Part of a small language model's weights: width 128.
Each number is 200 + 20 x the weight over its row's rms, rounded and kept within 0 to 999. Layers, rows and columns count from 0. The size before them is the row's rms in percent of the matrix's.

# layer 12 MLP down, 128x512, rms 0.229, rows 109-127, columns 384-447
092,176,189,217,238,195,194,159,187,208,227,195,238,154,175,194,235,186,198,206,191,174,191,231,194,190,214,204,241,202,175,191,194,171,192,204,184,159,227,214,226,180,204,171,243,235,211,207,215,190,179,177,216,219,202,215,206,182,177,207,214,199,221,170,207
118,228,195,179,177,203,207,214,208,197,219,165,196,184,221,206,224,192,209,178,190,223,166,212,209,166,185,205,178,205,194,200,180,221,200,225,202,184,193,185,207,200,168,205,224,186,222,207,180,196,192,190,176,191,159,240,193,196,230,204,179,177,192,226,240
096,199,186,200,190,200,206,188,207,219,188,166,193,192,196,160,215,184,257,192,196,195,221,178,175,180,214,196,208,229,229,161,210,146,193,216,253,225,197,200,200,209,176,209,200,231,198,216,195,215,203,236,226,171,219,212,227,219,213,203,202,254,221,218,243
101,210,221,198,175,184,227,209,222,172,201,201,190,210,203,193,177,212,209,182,177,227,210,229,191,230,231,211,169,229,226,227,211,198,196,217,175,218,199,162,192,210,183,207,194,190,205,216,211,213,229,216,209,184,189,221,203,182,189,203,161,226,189,211,176
091,174,203,215,197,220,230,246,213,206,177,224,220,174,194,198,220,195,215,232,205,213,209,196,222,217,198,189,189,190,199,233,223,205,190,210,203,214,172,195,220,211,220,202,173,222,220,236,176,216,182,240,213,181,189,193,180,207,210,184,166,216,223,221,199
100,183,197,181,201,214,177,223,202,222,209,208,214,190,203,220,192,179,180,189,234,230,199,158,216,211,179,198,202,207,197,175,186,202,196,199,169,197,191,188,176,191,227,189,233,181,194,208,195,219,250,176,193,214,195,225,198,197,197,206,187,172,215,198,210
112,197,219,207,217,176,225,247,187,163,195,194,169,196,189,216,206,205,169,216,199,196,188,200,226,186,210,184,205,171,168,194,190,184,176,216,203,207,188,214,205,218,206,228,207,166,185,178,187,214,199,204,198,159,205,207,168,189,183,201,165,197,217,189,213
101,175,213,204,181,177,211,192,212,192,181,202,184,195,209,207,209,168,180,230,202,201,207,192,199,200,197,181,228,212,182,256,166,180,179,182,203,235,177,204,218,235,181,192,188,184,210,233,210,224,200,196,175,209,224,201,186,203,215,225,199,196,187,196,185
106,200,179,180,178,170,183,191,201,203,200,159,212,208,211,205,180,192,230,198,207,177,176,244,200,221,184,223,175,221,184,221,216,194,165,204,181,183,144,183,228,186,152,168,186,192,209,232,176,199,204,223,211,202,189,190,180,188,194,197,223,208,195,167,217
107,191,190,237,198,221,231,199,163,192,224,215,202,207,223,221,199,208,188,231,199,210,214,182,217,250,229,213,203,167,181,181,206,218,196,188,218,169,228,215,213,193,201,212,199,215,200,221,206,199,214,202,200,170,206,179,199,199,203,209,186,163,213,218,201
096,199,214,217,197,186,217,230,239,240,176,216,200,195,193,212,206,224,184,183,244,213,217,180,201,225,209,219,176,226,200,232,221,184,202,232,197,191,209,209,195,174,191,194,228,227,211,211,185,188,208,183,202,188,168,182,202,208,213,213,194,206,213,225,178
096,196,233,187,187,215,164,226,207,263,221,193,185,188,205,189,220,209,196,213,197,176,220,208,215,221,198,175,202,221,179,225,210,155,190,193,197,213,164,199,210,165,172,210,179,211,217,212,191,198,206,208,194,191,211,160,183,192,187,195,192,257,212,204,184
096,190,208,205,193,209,173,225,201,196,213,162,175,222,202,227,195,200,170,212,205,198,198,215,216,201,205,209,208,206,182,250,200,206,177,196,152,213,191,218,222,193,262,193,185,218,159,179,197,168,220,230,209,181,221,158,185,204,221,209,202,200,194,226,170
101,194,187,195,167,183,195,221,190,177,188,199,181,185,189,174,225,188,208,156,205,175,190,197,163,212,205,193,230,216,195,211,154,212,185,170,205,184,195,212,204,186,206,210,208,188,203,175,188,196,213,209,187,200,194,198,197,200,191,207,213,212,210,177,211
097,211,205,209,195,228,217,197,182,235,199,195,205,196,186,210,163,184,186,188,192,199,180,191,239,217,205,146,197,211,187,244,235,194,195,219,209,168,219,229,202,190,200,216,205,193,209,215,205,231,234,217,211,204,199,240,214,226,186,185,174,263,194,198,232
108,168,225,156,180,204,194,200,239,205,231,219,191,207,181,161,230,219,197,220,224,231,184,220,162,267,184,165,195,192,189,170,185,233,225,189,194,210,180,169,187,188,198,209,195,219,182,220,205,200,210,212,218,191,225,201,214,233,150,205,216,213,219,254,187
105,179,186,202,196,213,208,210,254,194,195,201,190,211,232,187,190,204,233,193,145,181,172,184,215,192,201,198,263,189,194,193,198,221,202,207,195,180,218,223,207,204,208,213,175,194,199,192,198,190,180,181,166,187,181,216,190,218,198,213,218,201,192,149,176
090,233,221,218,215,192,232,213,211,216,204,162,214,219,214,188,212,203,200,204,186,221,196,194,211,216,205,192,215,196,213,211,181,219,187,160,187,186,175,220,184,209,179,194,221,200,206,180,215,171,232,182,205,181,176,211,248,213,170,223,170,239,193,218,198
095,204,185,195,188,171,189,205,196,235,187,176,232,192,191,192,223,214,187,251,233,172,189,203,172,204,185,191,216,208,212,218,201,216,190,224,218,227,203,239,198,202,187,202,232,196,159,211,196,186,206,186,169,203,200,195,204,200,216,222,196,174,158,238,182